Part of a small language model's weights: untied embeddings.
Each number is 128 + 24 x the weight over its row's rms, rounded and kept within 0 to 255. Layers, rows and columns count from 0. The size above them is the row's rms in percent of the matrix's.

# layer 12 MLP up, 576x224, rms 0.126, rows 340-360, columns 112-223
size [102  92  96 102 104 107  98 111  96 101  95 102 105  99 106  97  92 100  92  95 101]
[[ 97 126  99 111 115 152  85 132 152 126  83  68 139 118 124  84 133 143 109 149 130 143 104 168 127 164 144 149  93 155  92  87 152 102 119 143 134 122 116 109 109 132 115 136 166 130 122 158 101 108 109 103 116 175 107 159 110 146 151 111 122 136 175 106 146 141 138 119 110 116 117  90 175 129  80 130 138  95 124 103 128 133 167 103  87 124 131 123 172 123 112 111 118 144 135 136 188  99 128 100 153 107 181  65  86 156 126 165 131 116 108 130]
 [ 91 160 128  86  85 123 144 151  80 127 146 142 130 148 122 115  93 147 133 117 148 110 119 154 129 105 161 125 112  99 125 165  89 152 105 126 138 128 134 130 132  99 126 124  89  62 104 154 128  90  75 133 109 139 127  99 131 119  96 130 120  88 123 155 129 124 176  99 108 152 117 143 140 152 116 106 127  65 125 117 107 159 153 105 107  91 134 154 139 116 151 143  97 123 120 123 100  92  98 103 145  99 130 141 128 148 157 119 121 118 132 148]
 [136  94 134 157 138 144 133 105 102 166 187 117 102 107 174 180 107 131 162  94 135 147 166 123  77 104  99 125 134 149 106 126 163 124 138 105 145 114 132 147 133 150  88 129 106 167  96 117  85 152 122 109 197 140 126 117  76 135 168 143 161 126  98 144 112 140 147 170 119 141 135 136 131 152  95  87 149 120 143 118 120 135 107 128 124 109 181 153 129 147  99 141 152 112 111 126 113  95 118  74 128 111 128 144 138 137 159 147 128 135 128  77]
 [126 132 109 114 125 155 121 153 150 174 138 109 141 122 162  81 167  93 126 155 132 103 110 123 137 119  99  79 110  86 119 137  98 127 128 157 136  92 138 134 163 131 105 101 105 161 145  86 138 120 114  95  78 146 101 110 143 135 101 153 153 104  93 121 179 144 126 136 155  84  92 136 127 108 161 127 149  99 148 145 116 116 103 106 135 140 114 111 114 118 129 176 160 157 165 172 132 117 102  95 120  93 125 108 131 105 122 136 114 109 120 174]
 [ 87  87 150 103 111 105 164 132 139 135 139  92 139 110 147 141 121 118  88 123 104 129 134 205 163 138 125 177 157 129 115 151 137 138 109 119  94 117 120 150 119 107  92 155 153 120 109 133 127 113  98 120  94  82 168 135 122 145 145 140 141 114 135 121 139 165 103 153 113 146 116 162 159 120 122 120 111 103 104 121 122 134 113 112 130 117 116 101 133  82 151 140 113 116 144 139 156 144 121 179 128  99 130 156 148 129 156 172 133 174  98 108]
 [126 141 122 105 128 165 161 136 194 128 133 109 148 122 169 106 117 149 109 141 133 155 117 136 155 174 163  82  83 153 140 131 129  99 131 142 169 189 125 120  29  85 111 158  77 169 147 104 143 142 112  69 120  72 123 117  93 155 112 153 104 101 112 165  95 111 132 135 131 101  91 137 124 133 144 139 104  95 112 136 153 118 136 145 115 136 109 130 121  85 151 106 155 118 102 134 143 148 103 172 102 129 117 159 129  99 128  89 131 110 120 123]
 [126 142 111 134 105 107 139 176 166 164 131 137 132 122 133 162  75 170 123 154 125 109 128 142 101 150 146 116 140 108 128 128 174 138 145 121 132 113 165 117 151 120 146 178  89  97 151 158 150 100 144 100 141 129 123 130  87 165  82 174 142 119 116 170 111 147 149 135 142 146 119 109 132 158 145 144 105 116 116 163 123 149 149 140 141  98  92  94 135  95 124 121 144 127 112 119 105 155 175 158 134 143 149 119 146  90  88 146 143 122 118 138]
 [127 117 124 108 156 130 127 141  97 125 108 112 155 113  68 101 122 118 146 106 150 149 172 145 123  84 124 142  84 149 147  97 148 156 104 111 142 125 123 164 174 129  82 123 148 120 144 118 127 128 142 128  93 141 146 106 117 138 154 117 164 158 121  73 138 104 148  94 155 124 121 131 121 126 137 123 128 110 110 129  77 135 127 140 106  79 132 147 120 122 159 120 124  98 111 123 166 152 126 157 146 123 118 100 149 152 106 121  97 120 122 164]
 [102 134 124 150 114 118 121 138 124 128 152 117 106  86 113  91  97 173 124 107 123 103 133 109 113 165 113 137 114 129 109 106 119 105 155 103 123 132 135 150 148 123 106 122 127 104 122 122 148 118 118  96 152 151 136 116 125 159 113 109 111 171 116 107 116 102 132 162  91 181 131 122  92 124 120 143 173 143  96  97 125 134 116 132 127 141 160 109 149 159 118 109 123 126  66  66 146 137 133  84 107 149 113 144 174 150 116 114 155  85 143  87]
 [119 168 132 137 126 157 123 145 110 137 142  76  94 180 116 144  82 130 156 146 141 114 104 179 152 122 140  90 102 151 122  95 139 151  85 152 134 140  97 170  72  95 124 148 114 110 105  93 133 115 133 129  75  95 144 196  88 114 118 111 142 146 146 149 117 111 130 125 132 131 134 135 133 125 138 137 153 135 107 133 142 120 135 156 126 137 112  87 105 136 153 144 105 162 158 148 142 136 156  99  98 123 107 125 122 129 161 125 148 120 126 141]
 [111 152 136 170 140 124 134 114 102 118 149 143 165 143 114 116 185 127 125 120 127 127 129 143 125 142 107 115 128 137  89 159 120 166 130  96 167 113 130 133 155 111 170 130 136 118 135 164 121 134 158 136 144 149 169 100 159 129 184 134  98 144 139 130 148 143 135 118 109 145 144 156 134 151 103 157 123 122 148 150 116 150 109 145 150 117 117  72 167  94  81 119 118 120 108 120 151 147 151 178 147 163 119 147 169 161 130 105 151  86 123 167]
 [169 131 150 134 106 124 116 105 168 154 122 133 134 121 147 140 101  93 147 136 128 150 112 115 105  67 190 116 136 126 125 113 109 156  90 128 143 118 111 110  58 108 120 136 166 119  99 114 107 148 129 143 119 133  96 124 152  95 159 168 120 120 147 114 130 118 116 130 116 142 184  71 115 121  85 122 111 136 156 123 102  82  95 131 102  90 136 130 131 121 156 111 139 136  96 138  77  90 148  87 163 118  84 119 119 129 135 148 124 113 149 125]
 [140 139 123 145 140 169 111 116 109 150 134 159  99 144  93 134 159 198 118 104 147 110 134 164 110 118 154 129 108 162  94 103 149 112  94  85 132 169 111 143 130 135 129 115 138 133 104  97  82 139 154  88 115 143 146 106 123 111 154 129  84 147  98 148 120 136 103  98  92 127 117 105 114 138 114 114 125 165 129 136  94 141  90 152  91 114 148 133  91 145 124 136 127 157 146  61 134 110 144  99 145 155  81 156  98 124 152 155 154 154 116 149]
 [ 99 114 114 124 123 118 156 150 102 148 129 104 126 165 106 127 136 128  97 143  95 156 110 139  93 123 154 157 103 147 130 157 116  99  97 120 159 148 114 151 150 119 193 125 104 144 105 153 131 178 124 151 138  85 150 124 128 159  82 151 125 164 117 130  85 117 122  96 123 149 140 109 120 121 109 157 157 132 136  78 163 137 120 100 112 133  76 135 114 151 169 132 147  91  97 125 121 133 145 106 116 129 110 148 127 156 139 111 136 165 127 125]
 [114  92 119 124 138 107 109 158 105  97 120 118 117 137 110 144 162 149  95 146  79 122 125 120 103 105 151  75 137 129  88 119 143 178 137 122 113  93 182 102 132 133 137 157 135 136 138 129 136 146 138 139 108 126  82 129 132 121 128 117 137 121 103 140 113 115  86 103 135 149 145 115 157 161 144 110 153 157 128 108 152 182 136 158 109 103 110 108 108 141 122 135 145 157  90 104 118 167 132 119 112 112 151 156  81 134 110 160 107  93 106  97]
 [111 157 151 127 135 119 116 152 137 127 155 123  94 119 130 149  84 166 163 134  86 146 144 105 118 131 103 140 129 165 141 110 132  96 126 139 166 153 146 110 133 167  96 134 177 145 154 124 144 109 139  90 136 116  60 166 104 150 132 129 159 111 173 146 108 105 103 100 163  97 122 103 136 141 138 108 166 161  78 161  98 133 156  69  88 166 106  88 128  93 105 143 141 122 202 158 143 154 150 137 118 117 125  96 148 149 109 164 113 113 111 131]
 [161 141 135 104 112 126 134  77 129 139 121 116 109 131 104 144 110 124 133 108 124 127  92 146 141 149 103 113 141 124 111 154 128 139  94 148 107 166 107 139  97 131 152 135  64 152 110 138 115 131 160 151  98 135 144 120 113 128 151 129 119 116 115  99 131 153 132 159 153 124 153 128 113 170 161 120 176  78 152 133 118 190 111 103  96  87  83 133 102 184 135 131 142 141 137 133 111  87 139 129  71 155 127 143 195 152  73 148 148 131 140 160]
 [111 120 143 131 156 160 171 122 117 113  82 125 136  76 165 126 113 122 121 111 120 149 106 109 162 120 149 115 106 115 153 143 147 120 156 170  99 122 138 140  93  65 149 128 124 112 128 114 116  83 118 124 110 123 141 122 121 134 131 150 146 156 115 123 120 138 131 107  95 135 110 128 109  97  95 128 117 122 112 108 139 106 144 132 100 105 124 151 130 132 142 116 140 118 110  91 117 165 123 126 109 147 126 153 116 118 104  87 119 144 106 153]
 [161 149 143 162 120 122 132 108  77 138 150 120 153 160 145 179  96 121 161 146 155 116  94 135 125 112 165 105 137 106 126 141 123 136 171 124 120 121 128 172 103 130 148 158 146  94 122 103 154 136  88 174 147 138 118 130 186 119 112 100 165  85 107 129 152 137 157 153 135 137 151 146 122 131 158 104 103 169 150 108 117 125 119 122 153 168 137 157 149 137 130 122 122 123 131 151 123 172 119 181  88 161 152 113 104 184 158  84 139 130 180 138]
 [128 104 100 181 131 115 165 131 113 150 121 111 146 136 141 150 158 110 150 141 136 156 142 163 121 197 128 112 168 135 105 124 102 147 156 164 137 126 130 149 118 136 165  72  99 133 131 126 100 146 166  79 122 125 131 107  89  96 139 161 103 141 159 142 124 109 161 110 124  87 113 101 114 128 109  73  79 194 117 176 119 121 142 117 159 149 149 121 163 117 140 110 147 161  93 120 159 106 118 110 121 116 118 150 151 106 123 112 163 154 119  82]
 [119 107 164 131 147 145 136 115 145 108 157 125 145 149  88 155 125 123 166 158 120 109 137 128  89 128 123 104 141 137 155 170 112 161 179 155 160 143  85 106 122 108 122 134 123  77 173 154 111 137 112 147 123 122  91 102  80 160 152 141 183 143 180 112 122 158 115 135 132 147 127 128 130 125 172 131 111 147 109 128 166  98 140 150 121 178 120 128  73 128 126 107 101 104 108 189 119  99  82  88 136 125 131 100 123  94 168 142 112 151  90  84]]
# layer 12 MLP down (transposed), 576x224, rms 0.0437, rows 340-360, columns 112-223
size [105  99 100 102  98 104  98 109  91 105  98 108 107 104 108 102  98  98  95 102 104]
[[149 126 122 147 124 124 192 140 116 104  89 139 114 101 117 159 140 147 130 105 122 138 110 132 101 118 159 142 171 121 169  91  90 127  72 124 127 120 119 114 114  96 107 124 137 131 101 114 128 133 131 125 126 132 113 124  96 146 142 163 166 114  91 124 134 146  97 139 134 116  97 176 108 179 140 164 165 139 128 139 145 130 172 158 142  99  80 165 141 124 125 155 144 108 164 121 113  92 145 148 112 147 125 140 169 133 147 124 138 112 137 142]
 [121  94 109 133 139 135 130 142 126 142  99 139 110 128 121 121 104  97 167 129 114 121 197 116 104 141  93 133 138 157 110 130 128 124 109 144 126 144 139 152 144 145 168  86  86 105 148 110 137 156 170 112  83 128 124 130 117 150 163 110 125  94 160 106 111 149 130 151 139  98 122  89 135 118 135 140 123 131 134 155 144 180 139 157 150 119 143 108 150 152 173 107 173 122 101 128 122 116 147 111  86 133 140 173 115 122 167  98 159 172 148 172]
 [118 119 135 113 138  85 145 114 141 118 161 110  96 113 115 121 153 144 116 142 178 164 147 193 117 158 145 159 127 117 113 125 140  91 123 189 112 172 135  99 103 118 120 102 121 141 163 143 126 134 148 116 128 134 116 131 124 118  97 123 110 114 128 136  67 120 128 141 117 129 100 151 114 104 158 107  94 123 126 152 127 163 163 145 122 147  96 115 162 108 115 144 116 142 129 107 126 112 102 162  91 155 130  88  93 100 133  97 157 112  87 147]
 [156 112 160 145 124 150 143 133 113 130 138 117  91 139  74 134  96 138 112 165 112  83  79 145 110 126 133 162 135 120 114 129 137 130 181 154 144  96 148 136 142 155 171 155 145 116 128 138 142 119 108 135  65 140 121 132 101 116 105 143  78 103 124 152 127 136 155 146 122  87 122 131 147 158 103  78  99 132 106 132 171 117 111 117 159 135 108 114 132 145  92 130  89  98 123 143 119 167 117 172 140 114 123 109 173  97  94  86 123 131 139 122]
 [120 108 159 108 159 122 141 124 147 151 115 160 129 113 139 175 104 135 131 113 118 112 158 108 137 166 133 170 159 161 161 150 138 107  99 140 155 100 148 168  79 152 118 101 132  68 150 107 137 172  81 106 100 108 144 126 133 125 110 131 154  95 144 145 161 140 110 133 157 131 136 144 159 127 116 131 116 143 135 144  90 101 117  97 119 158 141 152 125 135 113 134 146 144  87 123 165 115 149 136 136 143 118 113  94 129 123 108 118  80  99 123]
 [103 105 106 108 180 149 107 161 106 127 112 115 110 132  63 132 112 159 107 159 149 121 117  84 118 144 152 136 132 107 156  99 146 125  69 125  81 112 106 141 123 117 138 147 128 136 121 122 158  95 129 120 162 121 161 101 139 128  85  92 163 133 169  98 159 185 141  92 133 107 169 140 133 174 101 137 141 102  87 147 136 153  99  77 151 126 176 154 112 142 130 123 186 122 115 146 148 130 113 136 137 112 112 150 165 158 166 120 130 140 125  80]
 [ 88 117  94 108 111 129 119 106 130  97 110 138 122 128 116 120 159 133 109 108  94 133 113 128 154 110 123 157  86 131 102 120 163 111 125 127 126 147 112 137 128  80 167 143 124 150 104 145  53 128  96 106 155 148 120  75 173 128 165 102 117 151 130 106  90 114 149 107 130 133 128 122  77 177  93 139 100 120  93 146 122  92 115 128 149 131 120 133 106 147 139 147 174 150 140  99 152  96  99 139 154 137 123 101 154 167 151 147 155 129 116  87]
 [149 119 138 152  82 189 101 121 137 158 163 155 103 132 165 110  90 136 114  87 119 126 117 110 151 108 139 102 129 152 100 149 129 134 108 113 121 148 137 142 125 151 136 114 148 105 142 125 124 141 117 130  91 136 150  99 142  87 199 125 115 177 118 135 129 129 160 149 122 144 130  93 116 100 102 134 125 144  84  90 146  85 122 158 128  90 116 150 119 147 136 134 152  94  80 140 140 127 107 142 151 142  84 182 134 126 148 104 106 110 102 125]
 [127 179 138 101 129  96 104 139 105  86 130 125 130 131 147 106 153 144 158 115 132 103 118 139 104 103 118 121  89 147  83  86 108 123 141 137 104  82 120 186 130  86 139 136 135 133 107 103 126 130 144 180 121 117 148 110 147 115 115 103 143 154 105 153 113  65 114 118  95  78 122 109 163  88 121 132 128 130  97 136 137 121 137 112 121 154 102 153 112 114 144 113 127 131 136 151 116 130 134 138 110 168 151 116 146 169 149 125  89 145 124 168]
 [157 119 101 155 113 137 143 134 123 139  95 112 131 131 156  87 145 123 110 154 106 132 143 119 167 165 179 141 139 144 168 129 123 111 122 135 128 147 108 135 141 165 156 153  82 119 140 121 118  96 107 105 109 144 148 106 136 117 138 127 127 123 149 157 147 154 108 152 104  96 110 113 100 116 130  84 163 127 116 108 115  86  96 139 167 159  56 154 186 129 127 143 108 166 124 133 143 146 132 120 172 134 133 139 104  93 107 156 141 159 127 128]
 [152  64 154  73 141 105 131 135 131 117 117 143 113 123 100 118 134  97 149 124 127 107 134 129 118 109 139 164 113 111 113 112 121 124 153 176 124 107 117 126 108 124  70 117 162  84 132 145 153  74 110 117 119 117 141 110 135 104 137 132 139  95  98 138 115 128 105 102 125 114 153 115 121 132 119 147 145 143 138 140 111 107 116 107 119 161 153 109 145 134 134 148 112  96 128 159  90 107 149 104 101 178  79 172 182 130 130 111 171 104 106 101]
 [130 129 114 137  94 113 150 120  85 151 119 152 141  71 141  99 109  99 121 115 144  93 132 183 116 174 131  88 151  90 142 131  88 173 110 118 107 144 168  89 171 118 134 175 130 155 109 140 126 126 133 117 146 179 130 143 131 164 149 129 133 112 124  84 142 130  79 137 134 134 147 170 123 119 113 116 101 130 114 167 151 132 100 115 141  77 106 105 110 116 122 133 124 115  94 149 113  96  63 133 151 118 160 112 140 100 118 121 144  59  99 131]
 [131 119 113 125 119 165 112 127 150 149 113 140 163 100 101 105 120 110 108  95 145 154 133 125 141 122 139 118 151 116 111 145 144 160 109 136 122 106 126 130 130 101 159 136 104 113 135 127  89 119 110  62  64 161 140 135 171  91 119 104 133 183 146 123 170 126 122 145 107 123 137 148 139 116 124 112 121 140 157 137 129 141 121 157 120 139 146 120 143 146 150 121 100 114 133 155 152 118 161 109 129 120  84 123 149 151 134 141 120 136 169 102]
 [183 159 189 115 110 137 161 128 117  91 145 122 129  86 160 131 161 124 140 155 143 143 110 175 117 131 144 125 141 101 115 145 125 142 180  91 111 151 154 113 109  66 127  93 150 152 101 142 110 127 120 111 125 124 125 122 117 114 147 122 128 130 161 136 121 118  99 109 118 110 127 130 133 167  96 177 120 154 156  94 141 101 122 124  96 123 105 119  96 125 135 149 123 134 101 126 102 127 144 134 136 122 112 127 138 158 136 116 132 144  83 115]
 [125 117 139 176 103  94 125 146 157 186 117 104 140 123  92 143 144 102 135 125  83 141 163 145 111 148 146 143 133  87 137 151 152 157  90 104 122 121 149 129 161 145 149 110 163  83 134 122 141  85 122 135 153 129 141 158  87 160 144 113 107 140 160  96 145  85 135 154 119 159 127 120 101 140 122 130 130 126 163 125  99 103 122 106 134 150 126 105 135 141 112 139 158 140 101 149 118 124 107 130 129 170 139 134  90 121 140 164 165 164  97  90]
 [144 126 114 131 145 149 134 134 138 119 135 100 123 172 110 129 109  74  96 154 120 118 140 127  81 178 111  84 164 102  82 137  90 167  51  78 112  92  94 142 122 148 166  80 117 134 114 138 160  97 103 153 118 140 112 144 133 162 137 131 126 164 147 144 141 137 116 110  69 121 160 111 128 177 108 113 136 103 122 123 136  93 132 156 166 104 138 109 128  88 176 136  81 138 100 116 117 181 171 153 129 147 158 154 128  85 124 127 119 123 119 147]
 [162 147 146 139 182  96 123 150 136 139 132 129 107 116 154 162 116  95 132  84 105 132 182 148 149 135 145 121 145  99 115 116 141  93  92 144 173 131  92  73  82 140 123 124 136 130 155  97 111 149 141 101 101 149 150 127 131 129 110 160 129 125 123 157  82 124  96 160  99 123 164 135 184 131 133 127 156 160 146 137 132 132 105 129 130 183 145 100 120  77 117 166 135 125 106 115 122 146 135 167  94 136 160 153 136 103 118 108 127 172  89 128]
 [161 130 103  88 108 188 107 128 105 115 106 130 150 149 127 162 129 150 151  82 120 155 128 120 158 122 119 123 111 153 151 114 119  85 177 143 107 129 119 155 139 101 155 117 150 107 134 126 142 121 138 160 148 154 138 115  61 133 116 108 129 162 110 120 136 121 107 113 111 180 120 171 114 100 115 125 103 157 128 132 118 169  86 109 137  88 150  75  93 162 111 105 117 121 111 137 144 106  69 106 121 121  93 104 130 122 136 120 145 118  93 130]
 [114 143 137 137 144 108 161 108  82  93 126 201 119 144 126 124 141 117 127 102 108 126 162 101  99 110 131 127 130 121 107 136 133 115 139 148 155 116 174 149 175 125 109 119 148 120 134 145 100 139 139 146 147 101 141 134 150 133  91 110 155 138 111 144  88 115 134 171 145 107 144 126  67 172 127 121  80 153 147 134 105 111 138 111 151 110 142 145 134  81  97 129 136 161 121 150 116 149 153 105 151  81 175 117 150  91 158 149 155  78 146  97]
 [133 164 148 143 135  82  97  96 146 114 154 132 139 108 163  71 143 113  86 135 150 178  84 164 157 114  97 203 103 127  79 158 174 158 140  92 130 106 151 119 136 151 136 148 195 160 126 120 169 154 164 111 152 144 121 154  91  95 137 141 121 155 112 129  97 116 108 115 130 141 162 101 122  95 124 104 163 151 147 112 130 129 115 132 117 114 132 154 128 128 150 130 139 133 118 129 140 128 180 102  99 113 151 112 141 133 132 144  96 130 128  69]
 [ 74 114 144 108 104 120  94 137 115 119 168 147 110  94 168 132 127 153 111 115 119 124  94 106 180 138 120 115 123 144 194 104 119 109 174  62 123  81  92 140 166 140 125 131 147 138 146 153 146 150 147 141 114 125 139 138 153 110 107 141 121 138 117 120 122 149 143 114 108 126 148 154 168 103 131 109 135 127 102 112  97 132 133 165 128 108 126 112 143 140 120 113 129 113 129 151 132 100 149 115 129 124 136 117 142 178 140 165  86  68 110 102]]
# layer 12 MLP gate, 576x224, rms 0.118, rows 341-360, columns 112-223
size [ 94  97 102  97 103 103 106  98 103 101 104 106  98 102 100  91 103  91  95  98]
[[140 142 147 111 137 192 143 109 116  51 106 105 124 126 129 133  88 135 160 139 130 152 141 136 149  97 113 113 139 176 126 155 116 129 120 142 102 120  84 148 122 176 119 111 124 145 145 123 133 127 144 151 116 112 136  84 140 123 149 116 139 148 158 128 145  99 124 150 128 156 118 139  82  88 138  87 145 127 102 151 143 101  88 123 121  97 172 163 102 124 160 105 125 123 134 167 138 110 143 132 152 109 163 145 186 153 160 126 159 126  91  96]
 [136 121 120  94  99 137 155 113 127 149 129 170 114  90  90 128 159 129 124 133  92 157 152 147 162  88 131 148 135 164  96 100  50 108 120 146  96 113 135 151 115 159 116  96 109 131  97 100 114 151 147 122 147 188 176 138 125 136 134 137 149 145 138 129 140 118 123 104 117 130 108 115 133  84 167 181 136 166  88 110 117 131 171 133 137 128 118 103 155  96 151 123 144  99 153 134 131 119 126 148 129  97 114 118 103 134 120  77 103  66 171 171]
 [113 145 100 108 125 107 118 141 137 143 107 105 156 106 146 125 127  95 123 126 152  89  80 125  70 150 141 126  89 128 150 141 174 125 167 133  97 124 103 136 115 102 177 134 147 106 175 100 141 154 120 155 137 123 144 167  91 124 118 136 101 128 118  84 185  93 125 133 109 102 140 163 104 115 128 115 117 130 164 120 156 177 136  90 120 156  96 127 163  98 146 177 126 125 127 136 127 132 120 129 140 119 109 111  77  86 113 139 104 133 158 140]
 [116 134 111  96 161 122 119 100 179 135  91 128 105 127 125 119 124 131  94 134 142 143 124 145 112 109 149 137 124 104  95 134 154  96 181 159  99 162 124 138 128 114 140  96 109  95 162  88 130 104 114 117 159  58  94 134 124 134 125 196 146 138 129  96 127  94 141 124  87 147  97 163 131 157 116 169  93 149 120 148 124  97 152  94 136  69 130 147 137 125 120 132 112 155 134 120 131 131 121 114  99 121  94 158  91 126 134 144 128 136 130  89]
 [120 157 150 125 126  87 103 160  91  92 150 115 110  74 157 154 118 100 139 103 105 136 101 152 120 147 104 137 154  95 155 121  86 134 121 154 139 192 118 137 133 114 150 158 132 126 167 127 122 121 123 120 114 129 126 152 137 143 139 130 113  82 157 108 137 146 109 152 131 132  79 163 112 135 155 145 117 119 106 134 162 135 124 142 166 138  99 130 142 147 134 111 119 144 133 133 178 116 122 100 108 133 131  91 133 120 103 124 122 111 136 147]
 [139 120 166 144 113 135  97 102 111 120  77 130 146 106 106  95 140 142 102 111 142 109 106 111  90  82  72 126 119 108 115  93 134 153 133 135 116 133 115 152 114 136  92  79  96 144 126 145  86 134 126 161 131  95  88 131 106 176 136 145  79 108 138 125 168 124 127 139 116 128  81 164 133 141 154 132  96 122 151 121 124 162  90 128 152 139 118 161 111 137 154 124 101 106 119 138 134 133 104 157 142  99 149 117 154 173 142 128 139 126 102  76]
 [127 137 118  95 111 152  64 131 139 148  94 114 146 116 128 148 121 109 139 123 150 127 119 142 148 148 103 145 100 115 143 118 125 146 135 134 156  91 123 111 126 129 139  87  84 184 112 153 126 119 158 101 152 144 138 130  91 137 104 150  99 118 122 124 117 135 144 153 174 121 151 118 163 131  96 142 127 138 169  90 122 128 144 142  68 120 103 106 101 116 147 104 125 150 189 120 127  82 145 113 108 131 138 127 153 140 117 159 100 147 156 115]
 [ 91 110 144  99  88 143 118 153 153 105 164 136 121  96 156 101 141 123 143 142 142 117 121 161 151  88 147 100 147 134 118 142 174 134 142 123 120 131 111 119 146 159 107 113 118 123 130 116 137 187 115  81 108 128 164 147 101  61 145  85 161 113 158  98 117 123 123 133  84 126 116 139 137 128 124  93 112 158 159 145 122 176 114  64 129 123 142 140 126 137 126 124 126 140 164 131 137 103 130 128  73 123 150 118  92 104 134 143 125  98 127 115]
 [104 156 118 108 189 104 113 127 146 145 108 118 119  96 113 145 171 143 129 119 143 155  78 111 205 116 131 167 106 127 131 138 141 122 141 130 102 117 149 124 143 129 193 139 111 163  92 125 133  70 148 134  84 104 100 128 121 148 129 131 116 171  99 130 121 127 129 121 118 159 106 106 147 128 138 132 125 125  96 131 128 135  89 181 128 140 146  82 138  98 164 106 105  89 149 159 111 100 128 130 138 146 117 143 128 164  72 177 127 119 120 119]
 [111 135  61 154 161  96  80 105  88 117 132 171  94 151 162 160 137 169 110 138 126 112 120 174 119  96 145 128 128 120 102 152 110  93 140 162 156  96 140 158 101 160 146 146 116 159 182 102 128 103 124 160 113 136 126 125 109 130 107 128 125 106 130 125  95  93 133 175 152 106 121 118 117 114 153 120 123 126 141 129 104 142  97 121 153 122 149 131 133  72  89 121 165 111 109  99 150 145 132 172  86 132 120  74 111 117 118 119 110 126  97 167]
 [143 160  95 118  95 170 161 120 140  93 136 155 117 127 157 122  96 113 116 100 107 110  96 141 140 149 139 131  85 175 186 119 164  98 142 128  94 133 136 111  74 133 120  98 129 146 101 117 156 127 139 111  89  85 130 132  70  71  95 142 145 151 165 104 112  83 149 128 126 143 170 101 167 140 176 162 168 103 123 115 157 107 135 139 137 142 115 110 119 103 136 107 119 111 143 136 124 122 128 140 148 121  93 124 138 127 104 135  89 102 134  78]
 [105 117  95 111 119 142 139 125 144 131 139 139 153 128 140 184 126 113 128 134 156 110  84 112 159 103 121 108 113 149 130 141 130 134  90 112 145 154 137 114 134 137  90 129 130  78 118 110 102 120  93 146  68 134 138 124 123 103 120 131 131 122  82  93 168 142 111 104 131 100 108 111 120  60 129 128 151 126 124 129 124 113 147 107 169 116 115 134 135 140 118 111 160 136 160 141 112 102 119 131 138 134 132 102 146 143 115 129 152  85 100 180]
 [ 87 175 137 146 114 122 123 116 111 126 123 129 109 114 112 149 134 114 136 136 121 124 152 161 135 135 151 108 153 144 103  82  98  91 130 109 124 123 139 107 115 189 130 144 134 106 122 135 114 134 168 103  95 103 123 144 155 101 145 126 125 151 142 138 110 154  82 120  96 116 125 145 133 119 156 124 151 124 122 109 132 109 120 135 117 168 125  95 121 164 151 136 101 135 148  92 168 126 172 104 127 159 123 112 138 136 166 175  95 131 146  98]
 [123 171 126 104 142  74 155 153 108 105 132 142 140  85 107 129 106 107 109 107 106 138 154 135 110 135  92 126 132 107 112 106 158 124 129  71 123  98 134 131  78  89 137 141 179 158 160 120 136 125 145 136 124 131 128 121 138 135 129 115 146  88 109 109 128 123 161 183 133 137 114 122 154  90 178 146 122 117 102 175 158 138  96 103 149  94 132 144 149  93  95 123 149 137 124 107 121 143 180  91 120 131 147 103  85  76 115 130 140 161 127 103]
 [123 127 170 124 120 161 181 172 121 129 145 180 156 100 139 120 142 164 134 116 134 147 152 141 169 127  94 134  99 165 117 151 130  79 112 104 133  94  89 126 117 153  99 148 135  99 114 111 118 178 156 161 103 106 147 104 122 150 120 133  56 185 136 146 134 164 131  86 118 101 114 117 112 155 128 140 131 145 121 131 117  83 118 143 123 124  91 108 118 117 124 118 156 176 140 132 135 158 145 104 118 137 172 143 122 137 142 142  98  93 141 116]
 [150 138 140 133 110 133 118 122 127 150 118 168 128 123 150 103 170 134 148 109 140 126 143 131  96 135 128 120 133  91 150 118  81 144 105 142 175  93 143 145 149 119 108 134 130 108 107  97  97 124 116 120  98  84 139  98 160 133 143 132 140  79 138 143 161 130 166 140  84 123 105 159 124 117 107 153 127 162 145 128 157 134 115 106 119 133 146 105 146 169 134 134 149 148 124 161 120 119 121 147  74 162 147 169  69 124 125 136 109 112 152  90]
 [127 136 117 125 140 127 153 139 134  92 141 161 167 155 135 141 144 145 128 118 156 123 129 147 151  91 128 157 157 113  93  66 125 100 139 145 160 130 114  86 179 107 149 127 151 128 143 154 108 140 116 159 164 124 126 159 186 156 136 118  87 146  94 133  93  99 106 125  99 101 138 141 132 107 116 100 137 139 112 124 146  88 145 152 127  73 122 103 120 126 117 126 107 135  93 112 158 125 142 148 123 124 132 147 123 128 125 114 108 118 120 118]
 [ 87 105 116 133 113 159 131 114 155 141 113 119 134 126 159 104 124 114 110 131 132 150 142 131 161 159 163 163 163 146 131 131 139  95  90  96 110 158 133 114 112 135 157 142 101 170 115 105 130 135 108 105 144 158 134  97 124 146 144 148 132 156 138 101  83  94  89 127 100 143  87 152 111 144 107 144  93  80 134 129 149 170 145 136 129 129 118 115 121 163 121 121 128 161 166 160 116 146 117 158 154 168 145  88 125 147 119 104 131 150 125 153]
 [147 134 114 127 147 142  99 144 159 164 128 120 162 133 115 101 137 122 160 137 117 128 122 140 134 115 119 155 124 109 147 110 179 162 119 103 127 124 163 108 120 152 152 130 140  85 149 132 153 134 132 114 164 128  95 105 151 118 125 137 145 140 152 118 106 131 134 168 143 139 132 140 190 130 111  91 191 161 101 119 144 111 125 129 151  96 100 106  98 111 128 132 138 155 130 124 172 166 152  95  53 104 127 137 120 104 147 145  95 147 103 116]
 [172 140 122 111 144 121 113 106 165 163 112 120 119 129 104 169 162 120  31 162 137 155 142 156 112 111 117 136 154 152 123 108 120 161 103 140 130 143 127 158  98 117 130 164 115 177 136 128 151 131 124 154 108 112 126  95  98  79 169  99  96 125 118 120 143 131 114 148 110 116 130 142 149 120 137 148 108 135  91 135 169 111 109 145 174 152 152 128 114 144 126 134 163 130 156 114  83 140 173 157 116 139 124 123 149 133 144 141 137 120 148 166]]